Each number is 128 + 32 x the weight over its row's rms, rounded and kept within 0 to 255. Layers, rows and columns count from 0. The size above them is the row's rms in percent of the matrix's.

# layer 5 MLP up, 4608x768, rms 0.0246, rows 1603-1674, columns 480-575
size [104 108  94  99 101 101  88 100  99 100  98 106  94 105 102  92  95  98 111 105  96  99 106  96  96 100 109 104 102  90 104  97 105  99 100 104 101 103  97 107 102  98 101  98 100 105 103  97 105 100  95  90  98  99  95  89  99 104 101 105 106 101  99  95  96  93 101 101  95 111  98 105]
[[140 118  95 140  80 114 111  89 120 142 179 146 121  99 121 132 148  83 146 132 146 139 147 125 105  89 107 179 114 114 108 129  87 177 154 101 118 179 122 146 147 146 160 168  79 145 121 148 156 135 125 204 142 147  82 140 132 162 161 142 121 132 148  95 140 128 159 147  84 141 155 125 103 113 174 134 122 131  95 112 156 166 104 175 103 148 155 144 124 139 105 165 149  51 125 155]
 [ 96 145 159 198 114 143 163  86  82 128 180  94 143 131 151 191 189 111  29 129 213 107 142  98 178 155 155  89 137 111  90 151 126  83 149 162  88 113 149 157 120 104 149 120 143 143 124 143 131 137 154 119 149  91 110 120 176 152 148 138 108  91 110 121 107 106 123  99 141 142 127 132 162 149 151 114 135 101 101 107  77 131 183  97  82 111 125  82 131 154 127 143  98 141 124 122]
 [120 141 122 103 153  96 142  72 123 106 195  87 190 111 122 104 120 100 139 135 116  64 141 127 123  90  81  95 120 147 133 167  93 190 118 132 104 126 123 100 143 121 166  73 118 113 150  91 117 110 139 147 153 158 110 139 165 133  56 103 143 130 180 101 143 140 118  57  76 113 154 103 131 111 102 140 124  76 116 103 163  89 136 100 111  34 119  95 104 117  80  76  82  59 148 123]
 [129 143  97 109 126 130 110  92 155 110 147 144 141 115 105 139 129 158  85 129 155  72 181 139 133 159 140  91  80 158 137 128  83 124  76 191 102  86 112 102 185 137 181 151 114 131 122  94 115 143 112 109 102 100  61 140 144 116 162 107 145 138 150 170 101 116  87 107 119  92 104 121 134 189 107 189 106 174 188 154 123  92 107 163 107 136 122 167 117 159  94 111 111 104 150  86]
 [173 168  79 119 120  49 110 151 100 165 163  86 146  88 129 157 137 131 130 128 119 157  97 111 103 121 135 106 162 147 164 162 125 165  93 156 134 122 139 115 105 130 129 123 100  91 157 117 124 114 145 122 143 125 190  95 115 149 153 163 122 132 122 133  89 153 109 112 139 157 138  97 151  37 219 107  87 116 119 137 114 153 104  78 106 115  99 188  86 173  83 169 116 114  77  78]
 [142 114  71 138 143 151 142 147 104 113 167 132 184 165 143 149 177 183  86  69 152 143  89  84 125 120 107  79 138 109 135 127 163 106 176 113 193  42 179 115 135 102 134  46 108 107 129 110 142 125 103 128 156 120 191 151 162 124 184 138 153 145 172 133 105 142 132 103  81  71 142 132 148 158 204 157  64 129 127  96 151 101 133  83 127 132 192 117  63  92  94 173 165 152 119 100]
 [116 133  73  49 134 123  72 173  81 107 138 110 116 150  46 177 105 111  89 112  86 113 200 122 125 145 131 135 126 160 119 154 174  80 103 207 112 127 141 154 145 106 127  78 169 120 110 172 132 191  72 129 148  96 117 120 147 118 123 207 147 143 111 152 159 139 119 100 117 188 138 141 133 135 155 180 135 146 115 102 129 175 137 117  72 141 147  73 156 157  79 114 111 140 139 132]
 [125 104 123 196 134  90 172 100 133 152 129 113  99  89 136 150 113 138 181 108 126 174 105  86 126 104  76  79 182 103  96 110 152 119 108 161 152 127 207  79 169 141 126  77  94 121 152 151 145 104 200 165  88 179 113 128 122 160 175  69 140 121  77 127 111 120 101 126 120 208 163 112 120 158 108 155  92 127 101 118 107  83  98 123 100 138  73 145 115 131 137 104  89 111 145 136]
 [108  73 160 172  55 124 132 114 108 128 159 131 106 111 118  85  95  99 135 136 163 132 106 148 136 118 212 131 118 149 138 111  97 111 122 134 150 132 137 118 130 140 121 124 104 220 153 100 159 142 119 135 116 142 111 218  77 114 189 137 139 164 148  78 184 127 123  82 121  57 171 153 181 127 138 104 130 142 164 132 160  99 139 177 119 101  65  73 104 167 121 109 132 134 208 101]
 [113 147 140 163 124 130 155  69 132 109 115 124 174 132 114  77 144 199  60 154 185 118 152  48 169 165 120  44 108 204 131 142  81 123 106 181 126 100  80  76 141 151 118 174 150 152  99 110 135 161 120 165 124  83 126 137 134 166 125  83 123 138  88 114 127  92  51 132 108 171 121  94 163 131 131  95 168 134 177 135 111 159 160  65 151 115 127  69 141 111 162 149 101 152 107 132]
 [162  67 142 119 195 159  92 108 129 183 136 137 139 109 140 152 174 149 177 120 124 113 137 116 133 173  74  77 149 180 123 129 189 130 182 126 122 138 160 142 148 172 110 145 118 151 117 157 155  81 175 168  88 187 103 105 123 191 118 124 155 138 140 129 120 111 111 145 102  72 131  84  98 184 125 122 139 189 164 177 177 119 129 119  69 150 125 131  54 127 112 173  99  90  36 122]
 [121 122  88 106 118 149  87 137  80 111 149 164 115  88  99 126  87 155 111 169 138 116 170 213 134 130 111 116 121 114 153 125 146 143  73  91 174 180 124 103 157 152 138 104 106 212  99 127  95 131 123 163 150  95 123 121 135 192 219 125  86 125 143 118 172 145  84  93 114 112 114 118  86 164 171 120 166 163 180 150  87 119 180 130  79 102 155 121  82 185  99 102  80  59 123 119]
 [ 83 142 123 130 105 104 103 116 105 193 125 109  59 131 184 146 138 133 124 106 159 168 111 159 149  50 134 130 135 142  65 144 135 132 142 132 113 180 125 135  89 104 175 116  92 160 115 110 130 151 147 146 102 113 133 158 127 113 141 115 134 116 199 180 172 123  33 150 107 146 196 158 143 136 134 118  32 165 147 117 109 165 171 105 132 144 110 146 172 200 102 133 208 114 155  53]
 [113  93 121 133 135 145 117 152 120 125 127  18 111  67 131  97 122 163 117 146 134 107 145  99 160 119  87  50 141 143  81 179 176 123 147 156 106 115 146 108 133 116 155 140 119 125 103 103  43 116 158 102  64 129  81 130  86 134 139 153  85 132 111  77  98  74 128 121 140 180  72 111 149 119 179 132 149 139 152 129 153 162 131 158 108 108 139 119 102  89  91 123 211 120 125  91]
 [118 102 146 114 147 187 153  74 124 138 167 124 111 116  96 115 133 121 122 183 135 143  92 160  95 112 156  86 120 147 137 191 142  70 113  94 175 133 126 138 166  78  56 164  99  70  65 123 104 161  98 144  54 135 143 153 120 154 176 107 101 140 136  95 129 162 131 156 120 132 143  91 108 124 137 161 146 128 125  81 134 110 103 152 128 149  82 170  79 134 137 100 150 121 117 139]
 [129 148  93 122 106  69 130 122 165 133 119 159 102 105 198 135 106 151 164 110 129 143 123 100 184 122 125 123 137 123 151  89  90 120 153 103  79  57 159 153 162  43 154  88  99 104 138 135 116 141 109 201 113 116  51 156 132 117 146 126 140 176 140 150 175 120 172 105 158 157 178  82 106 128  90 174 114 151  88 101  92 153  86 123  99 122  84 131 164 139  88 127 118 167 203 141]
 [142 109 199 160 170 166 134 181 102  76 191 118 135 161 146 128 106 122 119 115 114 134 139  72  90  94 123 161 151  46 136 161 154 149  52 136  97 116 185 101  99  83 120 196 154  70 131 172 105  92 104 131 141 128 130 168 152 172 148 150 103  97  89 116  89 138 151 121 137 123  89 126 165 141 153 125 145 125 135 104 147 157  75 125 122 120 116 129 131 124 124 197 194 137  73 119]
 [126  65 113 139 118 121  76 127 178 134 163 107 130 134 154 104  76  66  94 156 164 141 134 129 158 133  96 151  97 109 194 117  87  91 124 189 114 111 113  75 124 137 134 142 154 141  94 122 144 117 162  87 154  92 124 157  93 146 175 163 103 109 104 160 113 140 121 144 140 113 144 123 105 149  92 153 106 146 130 110 174 203 163 167 110  99  90 109 145 125 167 123 130 152 125 125]
 [123 126 100 104 119 159 109 157 115 137 111 164 121 109 148 178  39  71 129 128 147 104 120 147 106 101 113 130 114 103 110 152 126 195  61 132  74  75 160 139 130 134 155 175 102 110 141 102 177 108 118 161 117 151 118 138 139 150  92 127  79  89 123 116 130 152  82  76 105  82 124 131  76 135 139 189 128 112 101 102  99 125  72 190 118  84  59  91 148 163 118 106 152 112 120 165]
 [145 137 105 171 151 164 182 145 152 175 128 167 138 184  87 160 114  92  81 150 156  77 103 134 139 126 123 146 200 146  96 203 131 121  94 181 134 113 169 112 147 186  89 180 108  82 144 149  63 135 148 116 141 139 181 132 142 142 178  97  91 104 130 136 106 145  62 149 121 134 117 162 139 123 152 134 114 129  86  86 118 208 162 151 106  83 117 172 131 175  69 127 111  57 196 135]
 [ 78 105 193 164 146 178 112 100  99  69 103 125 158 122  79 214 164 190 171 108  69 109 105 219 128 188 129  97 141  79  82 129 155 128 142  81 129 127 104 145 140 124 151 120 108 126 132 165 142 138  62 126 117 151 157  95 122 131 150 173 142 123  82 125 150 143 166 100 151 145 169 157 119 127 101 159 121 179 160 138 109 112 170 114  78 133 112  90 124 120  74 126  81 157  86 150]
 [131  76  86 132 165 164 155 112  56 150 188 137  60 131 126  70 116 108  48  80 184 107 139 120 152  35  73 101  69  86 114 110 159 113  82 115 159 119 149 146 129 119 164 200 116 109 193 150 122 127 107 173  81 110 129 140 146 180 177 136  36 140 149 116 121 178  70 164 170 134 152 140 108 203 132 154 167  84 174 136 156 145 130 136 137 145 137 129  93 126 159 110 109 144 142 103]
 [130  28  99  77  75 159 160 108 117 176 205 105 148  56 136 134 148 178  94  73 130 111 124 156 126 139 143 142 156 117  77  91 125 108 171 177  87 119 103 122 140 173 141 110 134  92 133 127 147 135 175 155 163 142 121 189  83 103 103 103 102 101 119 159 163  91 122 140 139 208 205 129 143 106 154 143  84 164 138 124  68 148 132 125 128 117 122 127 126 159 100 151 158 136  95 161]
 [125 129 130 101 132 130 142  80 147 115 124 130 110 109 100 189  97 122 112 153 160 118 188 132  62 143 176  90 108 119 141  65  69 171 183 180  84 173 124 137 164 148 121 128  68  86  80 108 160 160  88 128 101 124 136 126 104 122 113 131 117 150 150 141 155 159  98 102 126  98  86 108 155  69 121 148  91 159 150 137 159 111 155 151 146  95 105 154  79 130 155 132 141  79  55 143]
 [104 139 138 137 106  95 133 133  97 154 125 132 117 146 110 156 136 123  79 126 168 127 124  98 125 142 132 107 181 112  90 176 136 124 151 191 176  68 115 152 136  86 150 133  72 167 159 138  41 100  91 119  84 140 136  91 158 184 157  92 146  67 159 120 155  71  88 111  99 144 113 132 108  75  83  85 120 136 118  68  80 118 110 139  68 127 122 137 150 173 132 144  51 131 140 143]
 [126 121 149 120 152 132 176 134 126 139 164 224 152 103 161 145 127  89 142 165 126 123 155 161 139 177 112  78 125 110 127 114 116 141 122 116 186 112 140 117 122 149 137 205 124 139 167  89 114 135 113 195 155 147  67 119 133 156 155  90 155 116 143 125 215 119  81 169 135 158 130 148 150 147  80 144 112 176  98 128 106 151 130 151 122 135 130 140 132 155 118 165 141 121 112  84]
 [148 143 106 104 122 125 129 153 136 155 195 152 107 170 111 110 108 131 101 117 121 137 180  76  76 129 131 130 112 110 115  65 144 132 155 110 129  95  96 144 125 124  98 114 136 101 122 121 105 214  90 141 116 135  99 156 144 170 183 169  96  80 193 168 210 128  68 140 106 127 173  74 144 156 167 123  53 122 129 179 140 163  69 143 143 113 141 167 102 109 101 149 143 133 108 117]
 [163 134 141  82 185 125 120 193  43 125 162  91 145 135 153 158 134 106  83  68 168 117  77 149  28 185 135 115 121 140 138 115 155 147 179 154 132 103 124  79 130 117 181 127  94 128  98 112 108 142 111 114 117  92 127 148 114 163 155 203 117  75 163 162 141 136  91 129  98  95 152 129 167 120 139 145 165 147  91 117 189 174 151 110  86 149 194 131 113 124 129 145 127  95 130 184]
 [146 123  91 153 152 115 133  88  93 176 144 168 108 125  96 213 127  97 112 149 146 124 160  60 116 173 158  69 186 145 136 138 143 117 159 139 112 109 147 115 156 111 118 174 158 120  52  80 138 120 133 169  69 119 154 108  65 203  99 113 116 148 131 172 127  89  27 159 116 168 146 146 139 130  39 179  88 129 155 108 152 180 108 121 112 140 157 126 116 125 108 110 138  75 129 142]
 [120 133  89 133 104 137 124  41 123 175 173  68 154  97 132  89 103 155  91 151 156  84 123 107  87 111  72 103 122 118 172 128 156 149 188 173 113 156  99  82 116 139 135 157  62 182 115 186 164 150 139 182  88 156 138 191 132 121 208  94 100 164 205  97 158 132 110  76 140 121 110  69 151 105 131 132 105 144 159 145 123 136 176 149 149  96 141 149 109 140 175 135 123 165 153 150]
 [112 103 154 125 137 152  82 152 114 151 136 107 127 200 113 127 166 153 131 148 144 142 112 184 126 137 104  98 133  89 104  85 124 131 137 148 116 147 110  80 173 153 141 179 133 130 203 173 133 114 131 128 131  74  76 152 145 137  83 141 121 121 165  95 108 113 110 106 123 146 171  67 104  71 126 134  74 169  62 123 102 107 100 157 122  77 100 182  91 156 111 116 124 127 139 118]
 [ 84 136  89 153 148 139 122 120 132 115 123  99  65 129 163 114 153 170 121 171 147 124 166 112 103 159 108 103 120 130 146  92 132 135 169 168 148 152 156 146 127 121 161  96 131 106  93 158 123 119 146 155  66 163 109 133 108  74 170 148 114 169  69 163 157  80 116 150 105  92 184  65  76 152 148 141 113 120 111 119 104 109 122 173 100 144 119 154  80 192 141 104 113 132 171 136]
 [ 58  95 133  96 132 128 173 136 106  67 109  63 115  68  74 112 123 137  90 149 131  88 166 163 189 116 183 171  96 112  97 123 133 132  89 141 152 110 190 189 168 134 152 149 162 142 116 206 116 160 102 180 177  75  66 157 118  99 132 122 174 129 157 156 176 188 145  81 136 112 126 164 133  91 167 133 116  82 120  73 100 152 100 181 167 119 173  54 139 150  80 129 112 124 154 143]
 [162 143 194 177 134 131 198 160 134 144 163 123  81  86 118 135 122 163 108 122 120 181 136 129 153 123 157 117 164  86 145 101 140 178 128 198 120  65 156 149 194 189 145 158 116 104 139 140 135 123 146 133 112 140 174 160 137 164 160 145  95 125 127 107 145 132 115 116 177 155 108 108 138 192  62 151  60  95 167 135  80 133  72 140  97 166 122  88 106 143 122 109 145  81 111 146]
 [ 58 132 149 138 191 133 104 113 138  79 138  93 137 125 139 171 111 126 103  96 165 144 171 165 108 164 121  57 192  98 218 143 111 125  90 123 156 123 169  73 104 133 143  61  64 101 126 143 178 194 109 129 209 131 162 121  78 174 138 109 146 127 110 158 126 165  96 105 117 170 165 142 130 176 124 165 142 151 179 187 110 151 144 131 118 109  94 120 102  84  51 123 130 116 140  88]
 [122 132 133 134 122 117 161 141  89 121 141  97 137  98  83 110 144 111 113  97 145 137 159 169 122 127 100 121 133 103 155 165 101 167  94 164  85 113 120  99 171 173 167  99 118 117 136  95 150 126  98  99  91 166  85  99 116 140 101 153 102 107 121 154 143 172 120 109 109 119 142 125 132 169 132 138 135 129 131 150 109 138 157 175 121  82 134  96 115 131  83 134 130 154 180  33]
 [156  85 138 155 115 116 114 111  74 116 123  90 108 148 106 113 123 138  84  63 169 134 109  91  77  89 134 167 155  86 126 210 165 128 176 103 141 116 185 105 176 171 190 178 124 202 123 164 163 139 143 180 131 119  93 137 132 173 144 145 103 160 118  72 131 122 159 160  96 124 144  72 156 146 116 164 116 126 122 121 158 135  98 210 124 110 135  58 135 150 105 163 152 141 163 116]
 [ 37 111 119 124 189 171 119 105 129 117 177 115 107 150 122 101 175  97 125 141 116 144 166 110 102  86 135 130 121 164 152 183  89 126 100 124  59  97 122 123 119 189 102 120 126 178 135 158 158 201  44 165 141 153 211 136 130 192  93 130 127  76 119 154 152 145 141 131  49 120 136  93 121 183 150  82  77 113 130 114 125 102 138  87 112  46 167 219 125 138 125 116 146 117 111  68]
 [112  38 172 166 131  93 110 117 106 103 146 106 116 138 135  88 175 162 114  46 187 183 102 118 156 178 174 130 128 204 139 153 147  90 172 126  88 133 121 104 163 137 175  54 106 134 142 126 129 110 165 158 136  77 159 104 152 140 215 171  67 136 147  95 126  89 147 195  63 106 175 130 112 126 128 157 152 136 147 123 126  95 107 135 126 135  67 115  82 157 174  86 114 152  87 133]
 [ 50  91 121 182  87 104 128  62 103 119 192  90 166 176  83 112  78 132 131 125 151 142  95 127 104 145 163 156 134 111  84 100 100  97 201 135 113  98 136 152 140  99  96 116 127 143  84 116 183 115  98  81 140 112 123 113 137 139  95 117 144 117 109 127 109 103  71  85 121 111 146 146 121 109 132 119  58 110 175  83  82 146 131 121  59 146 118  84 113 120 118 137 167 128  70  97]
 [ 87  67 112  95 205 121 152 138 112 146 128 119 111 110 196 142 144 151 145 111 130 146 114 134  62 168 106 107 148  87 101 137 109 174 156 142 116 173 142 138 115 147 127 122 131 155  56 111 128 139 149 129 102 129 108 144 136 124 123 182  97 195  92  78 153 182  95 148 153 141 152 143  84 108 133 141 156  82 181 113 110 171 117 148 104 120 158  86  79 138 150 101 114 130 149 187]
 [109  78 182 161 131 114  91  63 112 100 135  83 135 110 153 184 124 100 136 143 110 123 123 171 120  88 116 166 122 162 133 156 162  83  80 151  96 105  83 159 171 145 143  93 184 113 100 114 145  71  99 152 168  96 170  76 109 119 146 160 109 140 114 150 116  97  69 166 119 103 101 137 146 125 157 153 156 138 160 141 118 146 140  70 125 115 114 118 120 120 129 176 155 120 158  85]
 [133  80 153 191 111 158 185 128 127 143 114  81 173 125 144 124 192 147 116 139 160 176 183 140 117 102 100 136 170 114  99 205  26  80 114 128 160 161 164 138 170  87 180 142 133 118 156 161 155 127  55 162  69 146 149 196 130 125 142  64 123 158 164 108  97 125 142 118 119 130 142 131 113 171 139 192 133 210 139 113 171 194 159 141 111 125 157 117 106 136 104 179 132 154  89  61]
 [122 107 119 142  83 144  76 119 130 136 157 142 114 124 140  98 144 131  85 120 179 142 146 186 126 132 101  80  90 126 160 102 144 168 131 147  68 108 210 144 128 152 109 134 109 133 136 102 109 133 105 201 101 129 147 104 104 146 188 119 105 183 106  96  93 123 124 170 164 125 112 155 132 122  79 109  78 149 184 121 139 116 142 160 127 179  72 150 108 130  81 146  84 126 137 109]
 [134 121 148 134 145 161  87 145  96 112 143 150 115 122 149 122 164 139  86 102 116 138 176 134 143  91 120 149 164 137 123 103 139 158 173 128  93 147  98 185 155 111 141 101  93  87 156 105 131 114 100 153 119  88  96 162  94 125 138 170  90 108 147 132  88 198 134 159 109  83 162  37 134 101 136 137  91 178  90 153 141 137  84 103 106 173 101 150 107 150  85 159 125 124 129 103]
 [122 145 129 139 111  82 146 146  91 126  96 119 159 181 133 151 175 105 136  89 162 125 197 128 141 112 116 117 142 146 142 114  89 162 161 102 133 115 143 145 108 165 145 173 178 136 165 182 126 106 134 138 112 174 108 184 127 122 149  93 121 104  93 117 165 156 189 121 120 159  98 142  74 167 100 191 121 145 198 104 175  70 190 152 115 205  81 106 119 136 116  87 102 143 119 107]
 [112 122 176 101  85 154 157  92 137 121 172 110  57 130  69 119 161  75 117  82 132 144 125 125 168 109  44  83 113 100 154 145 132 142 129 157 148 164 119 104 174 122 140  75 176 160 150 125 154 119  78 128 138 191 113  86 182 127 138 195  99 103 127 145  47 128 106 137 163 112  97  83 137 113 165 137  82  71 145 101 148 175  81  89  61 173 106 154 103 133 108 149  93 146  82 199]
 [134 109 129 157 144 154 196 132 137 106 170  96 149 104 123 127 110 104 145 140 166 141 137 151 115 121 118 101 107 142 111 141  67  55 172 155  76 152 129 155 128 158  94  69 145 102 125 134 145 137 105 122 147  93 163 130 127 125 129 124 123 101  95 145 115 123 137 140  87 120 201 122 145 100 141 163 117 130  60 153  65 122 142 154 154 166 128  75 112 141 145 134 100 201 100 140]
 [122 134 106 125 129 109 140 134 128 147 166 102 108 107 125 143  94 102 109 119 159 131 187 118 156 107 133  92 184 126 126 103 150 151 119 134  76  98 139 110 138 179 143 135 121 153 176  88 107 109 131 183 119 103 106 212 107 167 152 166  63 152  78 126 124 111 131 157 146 162 147  95 149 126  96 165 125 137 189 132 122 112 133 124 119  98 111  85  85 168 104 191 141  99 201 113]
 [158  69 185 129  89 150 183 116  61 183 151 134 114 125  78 115 170 152 141 134 192 145 145 178 100 161 124 149 129 140 159 172 114  89  93 102  48 131 106  65 208 220 132 114 112 156 181 117 124 146 158 143 118 110 125 181 138 128 118 130 179 165 128 107 110 148 115  83 119 116 176 122 114 114 101 128 140 161 135 138 107 135 103 113 106 124  98 143 102 163 134 179  96  99 181  97]
 [118 115 136 156  90 122 129   0  98 129 202 143 183 135 170  98 155 100 116 173 158 135  97 136  98 125 137 127 152 105 180 147  82  87 130 134 131 160 114 100 133 150 128 102 130 191 165 131 197 183 122 164 152  62 103 176 139  89 120 131 111  92 140  85 169 152 107 111 115 146 167  90 100 140 112 170 117 172 131 154  93 125 133  93 127 104 146 152 104 108 106  76 105 131  67 105]
 [117 114 140 106 170 145 135 121 149 102 131 118 155 145 185 115 142  93 125 127 115  57 109 164 118 119 186 113  89 181 135 131 119 122 110 127 109 113 124 101 138 122  89 122  91 107 150 123 136 184 126 136  60 154 182 112 134 100 172 102  87 133 141 167 117 193 149 141  30 120  80  96 185 167  95 111 208 199 159 121 126 170  91 137 131  80 159 133  51 144 144 183 103 111 103 124]
 [105 136 149  88 100  86  86 101 121 150 127 124 124 185 157 133 162  84 157 127 167  79 102 131 132 118 130 140 128 139  95 201 123 185 110 111 158 124 109 124 171 173  81  66 118  79 123  98  86 169 207 160  91 110 143 131 108 183 179 112 109  76 140 138  64 128 150  89 172 104  90 101 139 145  92 140 106 131 123  87  48 109 176  41 129 185 135  88 142 113  62 124  61 199 136 122]
 [171 148 130 146  41 140 189  78  78 154 157 137 152 212 123  96 153 138 124 151 161 109  96 126 121 158 110 122 163  35 145  95  86 109 175 173  93 158 131 147 116 101  93  92 136  99 113 153 164 179  86  93 151 127 110 104 129 149 122 116 101  89 146 155  84 165 165 152  71 143 133 132 109 104 128 154 131 151 155 118 132 158 121 169 108 148 170 146 113 110  88  90 139 161 171 147]
 [142 133  73 134 117 101 161 126  77 209 200 186  68  80 126 188 128 202 126  92 149 115 167 128 148 142 118 129 169 140 176 155  63  74 144 146 144 174 164 127 162 150  43 136 112 104 158  75 104 120 154 170  93 136 124 123 186  91 188 162 134 203 139 122 146 132 135 151 150 169 197 161 133 138 126 142 124 185  97 189  94 135 175 137 148 152 152 113  61 109 121 127 110 112 129 124]
 [149  62 114 134 142 137 179  92 137 104 151 122 138  76 114 105 139  78 183 146  99 124 137 141 123  65 100 141  91 182 171 151  94 156 104 105 109  78 135  85 176 136 180 135 108 164 143 107 149 119 114 123  68 104 112 155 178 100 125 133 126 102 143 150  88 178 105 126  98 135 118 114 102 140 196 138 140 176  84 145 104 157 173 121 133 158 116 124 119 140 115 143 145 155 127 128]
 [174  81 138 116 138 190 138 122 196 171 162  84 167 113 111 114 155 110 140 145 160 150 112 170  83 131 143 151 220 146 189 118 107 143  98 126 124 167 159  51 121  99 176 131 111 181 172 168  83 185 154 120  52 125 105 149 187  79 106 196 101 105 145  53 138 119 141 125 113 164 166 107 110  95 120 109  92 143 120 142  98 125 149 143 129 113  96 100 125 114 171 129  87  69 160 122]
 [ 95 131 130 135 117 163  75  93  65 107 176 147  97 131 118 127 174 165 114 193 152 118 113 159  83 153 123  97 129 155 128 128 180 178 107 125 115 161 120  93 130 134 133 104  88  93 156 117  67 156  98  72 123 153 141 143  82 172  91 151  87 205 124  66 119 157  90 104 141 169 175 137 104 224 173 162 131 124  79 137 147 137 108 167 118 132  99 130  93 170 104 126  92 155 126 170]
 [143 127 120 150 103 141 147 107 116 116 167 111 165  86 155 150  69 128 123 150 179 109 109  85  59  98 159  90 163 172 143 110  86 153  89 145 158 157 133 153 194 132 135 132 173 125 121 112 120 145 129 160 133 135  60 121 158 129 152 128 100 182 167 178 110  70 105  89 132 107 148 160 141 199  91  81 110 132  69 143 195 134  96 209  93 141 131 134  72 136 131 161 122 112 155 122]
 [147  25 157 148 128 105 176 105 153 113 132  90  66  71 105 169 163 165 100 130 121 141 176 166 127  92 114  72  98 124 135 150 133 140  96 127 145 139 141 146 131 117 133  78 108 209 193 221 184 176  85 161 162 172 128 149 128 173 187 126 131  97 138 102 109  92  96 118  92 122  78 104 152 146  85 185 103 161 186  93 113 138 153 113  73 121 124 172 118 126 133 182 114 117 136 161]
 [124  93 133 225 176  77 143 159 119  88 121  98  96  85 131 132 160 161 129 131 103 169 145 138 142 103 141 123  92 161 129 163 160 170 141 155 159 124 119 167 110 177 159 161  98 169 148  82 146 154  99  89 132 150 112 155 125 162 117 149 126 140 112 164 133 146 113 120  69 160 139 130 164 106 195 131 128 116 123  62 128  91 114 102  96  93  82 130 111 117 103  91  89  78 151 171]
 [171 125 165 109 117 156  83 164 111 104 171 113 134 113 113 153 115  91  83  89 179 100 144 126 120  50 106  99 153  93 142 121 159 159 101 163 156 139 151  81 138  74 195 140  57 171 181 144 126 146 139 161 112 198 111 137 113 161 117 126  44 165 126 173  66 206 133 173  98 134 134 128  65  73 147 145 129 134 129 131  94 138 212 121  78  77 107  85 164 126 158 164 206 103 114 142]
 [163 151 136 114 115  75 106 100 158 107 117 115 116 106 158 151 147 155 107 132 144 143 174 111 102 118 154 112 125 204 195 133 135 120 127  85 119 140 159 114 148 190 166 162 102  73 114 151 166 150 155 165 128 106 119 122 144 151 174 103 107  53 102 112 131 145 125 177 140 132  94 101 171 196  64 167 140 135  80 136 116 138 157 188  92 185 114  92 132 172 123 132 159 144  52 107]
 [139 133 129 109 159 165 117  80 114 189 171 133  59  85 138 104 152 104 114 147 128 109 144 108 103 161  95 233 128 123 150 119  97 115 104 100 128 150 140 146 111 155 166 145 130 165  74  95 110 145 136 116 116 182 163 141 147  84 139 161 132 140 127 135 119 162 112  74 130 102 188 139 108 155 130 184 154  70  75 102  97 174 129 166 110 126  77 149  98 188 102 193 115  80 149 143]
 [ 96 117 103 217  59 103 186 125  92 137  97  71 112  76 145 126 122 135 134 114  97 158 161 160  77  71 138 190 147 102 121 136 125 191 109 146  94 110 150 163 106 180 174  72 144 110 193 144 131 149 127 170 154 154 110 147 105  87 159  98 118  96 121 125 128  52  38 154 138  91 139  96 183  86 120 100 136 109 137 143 161 114  82 153  83 144  95  87  50 144 122 161 120 161 116  95]
 [110 137  68 127  84 206 141 124  86 133 160 112 153  83 119 157 112 118 131 197 143  84 148 154 109 129 141  64 102 140 123 178 135  96 141 125  95 109 174 105 201 104 113 189 112 159 152  90 122 136 127 115 152 122  82  76 180 120 133 156 154  72 106 177 166 126 123 147  98  64 140 110 121 150 136 133 165 114 151 121 169 130 150  85 152  62  90 116  65 133  89 175 116 149 169 215]
 [127 118 125 147  98 116 125 107 142 143 150 216  73 187 187  99 121 104 110 187 138 105  88 146 116  77 128 147 142 109 165 115 142 100 109 150 136 113 107  97 137 155 131  95 136  99 118 144 105 153 113 140  86  70  45 186 169 111 187 153 109 186 164 147 132 119 166 159 101 141 114 105 136 114 119 170 131 127 115 133 185 164 130  79 102 107 142 115 122 112 146 122 122 142 132 136]
 [127 160 158 164 154 151 130 127  56 129 111 133  85 156 211  75 147 139 135 170 191  57 134 127 132 196  70  86  99  88  85 123 130  72 133 165 104 141 128  78 126  84 132 167 115 120 153 149 170 193 122  78 183 120 176 181 116 102 110 101 178 116 144  96 160 144 114 108 126 132 128 114  99 140 164 117 156 137 167 150 114 181 155  96 111 118 107 129  47 125 159 133  78 170 116  98]
 [138 122  66 142 156 106 164 111  70 174 117 160 141 142  87 117 132 156 149 113 131  91 100  76 119  94  87 103 167  68  93  83  94 125 194 170  99 150 152 105 187 170 111 119  63 139 114 106 155 114 124 131 112 119  64 111 141 209 173 115 117 120 151  82 129 118  98 173 123 164 112  76  74 136 158 120 162 139 101 161 151 146  74 135  89 140 119 114  96 109 137 131  93 106 198  95]
 [110 122 150 111  91  82 130  73 126 135 151  71 116  42 122 157  69 140 151 102 128  99 104 186 107 142 143 137 118 160 160 155 129 177 122 157 138 163 108  94 124 171 232 173 104 123 123  94  99 160 168 154  89 149 129  84 107 137 123  82 138 146  72 141 159 147 188 111 130 107 127 202 113 160 102  62 140 150 182 115  96 124 121 137 119 122 134 117 101 114  70 142 123 102 145  84]
 [237 160 124 114 122 107 161 135 121 178 126  99 143 130 123 105 153  58  84  89 103 144 104 120  87 105 133 110 126 134 143 100  89 160 140 156 170  65 138  81 114 133 115 140  91 144 163  87 155  91 106 145 121  98 141 161 156 175 144  80 128 115 121 109  99 120 135 132 128 167  99  62 126 124 130 100  92 134 151  61 128 175 151 118 168 163 107 101 151 127 159 129 131 160 178 136]
 [119  69  90 138 135 181 114  76  83 129 155 118 123 133 115 107  96 145  88 175  89 161  85 177  46 108 146 135 143 117 110 123 139 102  87 144 108 133 136 159 155 171  76 124 145 102 136 136 129 101 154 135 154 109 138 140 135 145 108  97 122  80 114 162 121 160 113 100 123 163 164 127 108 157 105 110  91  92 131 134 123 147  79  74 133 111  74 147  83 108  81 187  86 177 154 126]]